config.toml
head_dim = 64
activation = "relu"
norm_place = "pre"
rope_base = 10000.0
rope_fraction = 1.0
init_std_o = 0.0266
init_std_up = 0.0266
init_std_down = 0.0
warmup_steps = 200
batch_tokens = 65536
dataset = "wikipedia_en"
Each number is 500 + 40 x the weight over the matrix's rms, rounded and kept within 0 to 999. Layers, rows and columns count from 0. Numbers have three digits each.

# up: layer 8 MLP up, 896x448, rms 0.102, rows 431-483, columns 224-279
# down: layer 8 MLP down (transposed), 896x448, rms 0.074, rows 431-482, columns 224-279
up431:412458541458509496524549523517546535563469443515493479524454444484458488541539451479462518479407449432507495459500521442445450511439493506458548512550530461446546485504
down431:500534465521463494463509514442547420492493435537543530555495455535513560484533502516537490511468436500551497501529578489455518545516444488510547548441550420481512528455
up432:472479531474508550524517505442442538480432477512474485528485474548573441439490441548585485473431502470474557540508487484552448456464509492580510536502483532477441543531
down432:498476436516488492510522504472490487484478534506501506579553505542502394539464514526504493474514496458467530459478477498536473522569565489546573439485456519461617459447
up433:488475484497479511517479559479524614486455462550528349482451449518383456530473452573556533474493497549490598545519493545473492533480540611577497496589441462457476481471
down433:486539516562496577493439503511544507416473494577533484454511540575521460484574577499465485467417515522561601477488504555481545543524467475435492492539406535497456414492
up434:432514507454488429469407598439504493473543441509535448500554518485469449508522434513518421494474422465534495442457432517470500502522480447459509412503517490508527447481
down434:518421525467538491511503524473485526464581467424508433444448428554535574472520441489489528544462468499406489485543502542482485505459612562511521554546511590516495600524
up435:474520537458554480480537532549509562494486464431446561581455524477462460434522486471522456518452504518501483515504528572504498435466507521461544480453560508553511522511
down435:477464530460480426586488520515512625454502504561551568538517455429484494497508521496484473480478488537476467506550394482452433518497525502476484518487476441518543455546
up436:528474509484530523441544498395484541544554513527502453585452480533497516558468450528496547514520521455515534500476500505492516442542632533502565421495463478500547543535
down436:520487524485506452487485410541552455575489471473480502532500424536502477519557599581565465488495429479533500520496494545503575450482509483518547494547508512544543528560
up437:547510478460428529550485532538612516499485564497509501470474484499490479550467419554504542501481560563511497507517504461555490496520479522523470495423567477570499522456
down437:474486493482548501487451513531514447519508490474513479475445538550452461491510423475563589417410479520526554557521501513547520478424441487523552493498453441433500456497
up438:528570508599505495493591527500477464513458509549513495502538471547535501553527470527556472540527475509519536519527569484501607484459543479477514601451419495518466445401
down438:444473550527513454505451462515417521501500480532555525572490499508468520553480501500567534458542523452512413575452490467536421443479546440508513534497525540511419419478
up439:542480542509550513525552453539458586502522485479547493499534511438478503508458508522463488523538463529440513544470604519493493460467537459491512446574484421585540378578
down439:432547507442517581468614442480474515500468489518482450612491472463469530539394479507402489517460520528473413444567491508529503520513528508523504517543493507495473469543
up440:575495447565489503597537574459505477516523481436482503480509603503513585549491417514523487492434425452476528469444468567454547556519493493545476454438441501498454451491
down440:489585433537569543443470492523507418512495462533505447561543540517515492530584512528507482486402469550462591510552465518515476494521498446543526530493514512451470418522
up441:489578482542478520456537500481527487471503462459533535539546550447434520483516572484598512502529572538516475517518473475463444519458554519418541484462508509566527507505
down441:516452501515471454523544491484525625500527467507507495502456508526556566580449454534568427532432551542547528506526557509582485498515472464514500471536473514527473485579
up442:493470464490547420417459535530486452598519490454595564499485458554457428537509538473490474498520526474599441511446497537474468529442570413554540545498504437493519440511
down442:511487504514497559421507487523542512454499487496455470551487499497489458476522465466485482481547461517574515481524514508464552494465467488482465474455544509530454421493
up443:454555498523433430477541499521495489485562492562497510535430521476481452498497479498508491482453490551465510432456577537489515545446499428463470509475486516555506546488
down443:521469557498521507485462503515563431473567518526467528447441529560465544420519490455606491439535479504551537508533491559518507556448441518509510501485515540503486501415
up444:511573514511505423512437564542454522529478450504523558446455463485452501474542504559528501526519510478475535525511504499472468506548456446500577545515516568560508490494
down444:477459492494456545453521463560449465468490526553460529392513576498530489508517478464467412489514439459406512553475418540522528510456482469507488445516531520508446472532
up445:523512531486487504466497505555576475525406478562472502545479550546439426544483497511518553495526493533504474492534490517449424510473497598555508449522536528483499440480
down445:441511474529502461593507465430467480508423493480566523499431513605491501516474515479569543505482444392587591431533397497477510533487529498530496555506478524501424563420
up446:519467500473455452557500525487509487475521570487486474495469524531527515475518452454531546525424563449564475414507520533478478488475504533500538484479488520539459507523
down446:482495491525452496581507461489596485522495526509488496474435482612550469384481491499521481537475536549467474398523546532494500495489458508487469430530509477536489573519
up447:517498421486524462435462494522512504557518517491459419482483404498479548537544482443545531563513527478478496488464563453534450529530561472524505492440513493585465527475
down447:504473487529500534479558515485538494555527510530532474519546431515474516548459456476465520441495509463518491564518533459523488487527536510466543477475547579499529495528
up448:497521549422486535518494453478480478474503516497493433503518512490523501479577506509524452571507608520512504494544563458465529493482479491462510528479502501486557440523
down448:424493530538519517489533466559558471432505471431547470504507532517585450507486481490555510424504509509535511426479507502525469527476464556469480435481496496437558486545
up449:480505481517493446532502466563547475482503488481470504484462438514506512619436492504451479523533581508514490483486513470411519511501496503452515489488504514526484523590
down449:517520490480469481526504510449502420518532434464551498506530584500511578484563448519468451548472520508517486486402459439473541505476474498432504501594458546465508522509
up450:504578462533508485469544485499484445514494544459567530516514473562466494528476483470479537544420439465497561497463527534530456545423478509504512521506479518481526611447
down450:573490529502449491528505556438519549538558496474525519490434483576494539413489493533459506467479485545542484504520525477465490461454481524528503463481558534479483540470
up451:531533517550505466512464460463452493473521485538469438514571528516543506542537508521524456516558460543555464526533471471514580497517490473466471520494502385559562536495
down451:524579480510473532466510520557482504463512501505509532495493479465497460479454471489544432496483467484505524489521574474584560494515500518525522465485492505478490426451
up452:461564499545494489511489434452513432403450486496509555567513482520497504455507526550569431542508451440410459515490429593508569450495509509515504477535481473502527439489
down452:519483448410527419525413435529463529480488540484540608499508537441456494526496448511441440492463463511496523431507512484461486494465510504492540504507532497447505504509
up453:523528447470564530440520515523465465535476511509537488572470558534460461531549480492417573495512489523491563501516457469535505529468535526505561499470638472485429492506
down453:593551495554419527453442530449568523452490432482593530465546571493485439477538460435517547580487492533584502493510537534476530453506559549582457451466494526503497526491
up454:567565429527556477481546532508421524495457493510471544524486456503517498404545506513476543602549537557455465517491485570493469535491409435484483367480488518500503602433
down454:471574446514434440540515470494557541595487481494522481435445579517510502477472537534482487474515510468475507491464514505541511501462408435462540479545566462510504477495
up455:563573494489459471478452514502465489540430510504526552451485442484477519552463517506452503413584478459458459479484493511512452463442527559468435462508587427513468537564
down455:563488496499444502521549469580514417555520442444498513553441514512460522512530513497528516539512480453474462506508580523438498447453461486542496432549529450522505528537
up456:473445539432518474510465485464496555463547485502428520459469547499532499506506504470544480506455572505483549506474439425510477484449477512393521557479564513575464494576
down456:529508418483513471440398441506504535477487455521449463537409463498452532499392527482561483534524545495547558572565449516492503426541523442460477485489586526460439455493
up457:504486511535515457456446517479498541473497511534410519557505484540502536535440517424492478514560559500468526499507476492490489492500508464456467484467512505488464439487
down457:526554495608477458469565602507562628568488491464447566467458459528530524436452505547478449460535516494518473499447522528526595460489570512455548448504531527464429438551
up458:555563470459478473572609470482425496478508561462496492460524519469485437549452491481505547524480475494445565536442491472498438488548568472510509474445465494569503506460
down458:495505457521483467551536530493444437518491557481472531544549478459484502514464486580507528552466470522539478498509523529451523454484481504505441449410455526576517518492
up459:563453553556511507476478506574444469465542475537473463545420542532508583527528497558483423429462489474419570480503553544486565514451531536528554526551474597473444544542
down459:506482483509504609558452491427483519486525621489503445481538483510518525500390478572447522517568539530547462488513478438425532450438476520524529489482501534523538515493
up460:512536542444474446471500466464548587418524474476431529463542531511508427467452508517484527475531526484442444577546516548486485429527543534500527459485505488460507419498
down460:513493543546613373474517473369630646432477537511494450497480549529500501436498520500600517461496541544445447491467485543484537444496474551464474537459457472435488587584
up461:586466515435530494545487434439496543518521555524455518447433475473473447522517442443471462524472532537488488499471498483396517531454546549537580451433534475469558430528
down461:476516513496491489438507507529490563480492540474516516452518539552495459520462475584485494461533544466528486539503490525571573543403484526451514433552547504445510415473
up462:472548478509513485482473480468431468441581474524461493430528421520490475519504545527440511409489544481507430531509482449448493528596500468521522549494548511470529490506
down462:469534471548528408471467489457520469506446469508514493464472504527562465486520568486555476488511528410504505460458537480497533538502461466473480423493514544508493478370
up463:440538529542478496484515464489458472537514526518570430545519522517492511462516414555472542501598516519563510523468571452502471486523476501492475446470457529522553533528
down463:574570495464494470463546559523528663538529499597489481591584499451506476475518501411599475553507535518512489486511490527501525482528522500528467515473409459421526513431
up464:425526522489427499482539527454482431493471532483490524565507568495496485533505518501508468519453540546497506484438472498525487586585470478509435444503442527549502491524
down464:479489460491446549544591483506535594469467516516542472440473535484511527504515482490484465543447467476539493518558495494522517495551601539531480477511471513475504468499
up465:535435481515373448564498508494516466450479480533530536511558462467509504498516587502509490488493489516468506489421409489499526475424478461570514468500530470575532493507
down465:520510522477565455462562475435467517514465492506505524487494537415560524478510564464456514532489498526493514542431536525551479394450495497529528422490433545452392498510
up466:486547520494512476504488595426512519530474385546532507457489520497541527513579523571464529458462557521465522486499444520528554442491426505465567598570438450479547481469
down466:514489501511461497453513470510435480447517556512453494471438458504457488547550461495522517506511442517511455514539444543542514499582485512473506479492497525493571518534
up467:450513441445543492475525464541435570498456499539464491592415539519551483534551460511496484490509511503478482481477481492507445443553491484527562524483417400506513484454
down467:473479622520462543461512469465554592418518503511470520516493439541533523459538563496519431504538478449466523500510460404528515500567510488412519464487457450477543473573
up468:516496534477542513516511551519455507489564519459496503535480463670465521541544529475539418538526573529513450524490558520457504504503511530461473455497499488411478450510
down468:526446519550472532488504508465488667450549562534483584520584487477432517455464482536455509454470556472491524509560453501577587467495460491505457470541526481480452494519
up469:517526528541522539470548492467491494533519483496510507535526467446491457512488557531511581510483459512459499503489543512531519446487487494500416507466492498538534509472
down469:531502453518485446586512525542486489467499534559512431506549490514522477512398524487502563528517466467495519515521523471524595554526554521576466581552487483560499487551
up470:425513511516456464496486522509435574519534446410518467462542457512484487505512485541470466556447520505449464490435454495499527461456466445438530463505499530479531524535
down470:502494571574484480459424469504582549444507475496553501488461526573574469521523469496508520566455495439491533485536552487473576528526527562455563500475518510496408449507
up471:504530547514464479537469463446502548509542582519547610516507448527439479489474487576506559543593534525520469489508455490500516512488521516534497524475501442541494437552
down471:434554440509455461410535435468485576479449509482515563482490539477468529537493430538490468488463497507551494522544506549458490593505492513467469498580502459510472569490
up472:459498545493470474540518512489435452475510474489498439510493515488594497395520409482426553487502497460522470450528573451477532453503424487515531518550472495525456422491
down472:498549517511564451540546419504532570478461499537508456527436416495535429491496567495528411480500565502474471476506483501545452477466510478504477512576485504491475587481
up473:585529550512497529564479425541514536560490535443471491505563500512442478502486479544449480457568449480512534521479524430516516531471457482533551496553491579534494417479
down473:519531538426439550529541539446477551514560575461519530510508525458446483512495484518508520546510456549519499441453452449601587444476478548496504429533543447512491560494
up474:449512403500556502458431535441480476561525386458468492446513477553579541471500524509509389501453503503385460516456522504497459490540509427526522474517505458534475590526
down474:503586523559501550506491602495499534503535434440517544465475503475518480568474503509478545540545480416513470493431466462541468512548452449491509502502507483499485463514
up475:476524483510498448452479523467501532526510489493540451478429516522452458471514483522519424517475529475519473549508567550511549488474460534488566510536546519512542485544
down475:566525527509477487544470487557494475493465520415470500467444459495497527533482488516479481554535479476485496424538443524542495509500484519536522520484498531501537509548
up476:546511536440479519545488504425471481459517486531517518433425466453446605521476498509524560486485513400524501473427433568486525474456491451503493502536524396507522568493
down476:545563494526536469561529465503548518475419510462526455476587476476476530506565517491494498482438453504484501463531549521446453469482466489550465484453548508551517512500
up477:497521623498532457499537492534494407479492499477451519429491517490520523477524470458514479501468499475506457563514521415482429540404580429552466492577477549477542441516
down477:539483468579524512533487474469566529485581514495535488377543492586533447511530531491493528507438473502514496531535506458491460426495577530524457425546471480441493521495
up478:500503450452565478474470458509437582488511488500554515561474473570589431511536542543486424496460564483601606528564506451571467481524509507475505473419507508458481528535
down478:410483506482566509490453509537545537491490502426457482486499512480470411501514523460444485493490521506478536405462527561545415506507509500486494556457522543427479529478
up479:547453511590477485455502583555541599494474465601544493538509535442546562461438466529495616531474496513476491452489475519472529510486531532495496594539558479485521467490
down479:578546531491581520482491558514420513463465478499482477495434536520465561452490459513450536490511509550504450498420476488460498537481497483506471520490567472607432442423
up480:486487457443495512494510491535446549501514468484517492418512532583449401501418533593427487545427486468528477468536489517446472541529526453510503458440524421463647523509
down480:500470507511488502546463485487548458522576480420540453447481431515509502606502482487506527591410498477527514538514487556497486486564497552544521448493452520462560469440
up481:542544494559532471467525471485544476605544458485475492500451549527545508516449481535445549447504549487519557488455493422446498526548474434521509519569429485539490487503
down481:564541555450538551449452514492470493427530520529425503477533492487477500546488522485467502529471489521508445583404493506568531478455415498540487501460476505509526502495
up482:443534516524520518484500474529512482468455416505570527495486493561429445560516424514494485470549483508459457587502447515595549519568519505525472501537494601558484510549
down482:504533500450597556520541457485483447559445538538560505509515447487503592509565458494491503511470620490499492474448464558573505551562593513460485494588511548457524428535
up483:465518467473481478427458464490479532530497469498478488533437542506539537555515548528503548411574538497497445509519466556491462591500500515492503512537529450511452496472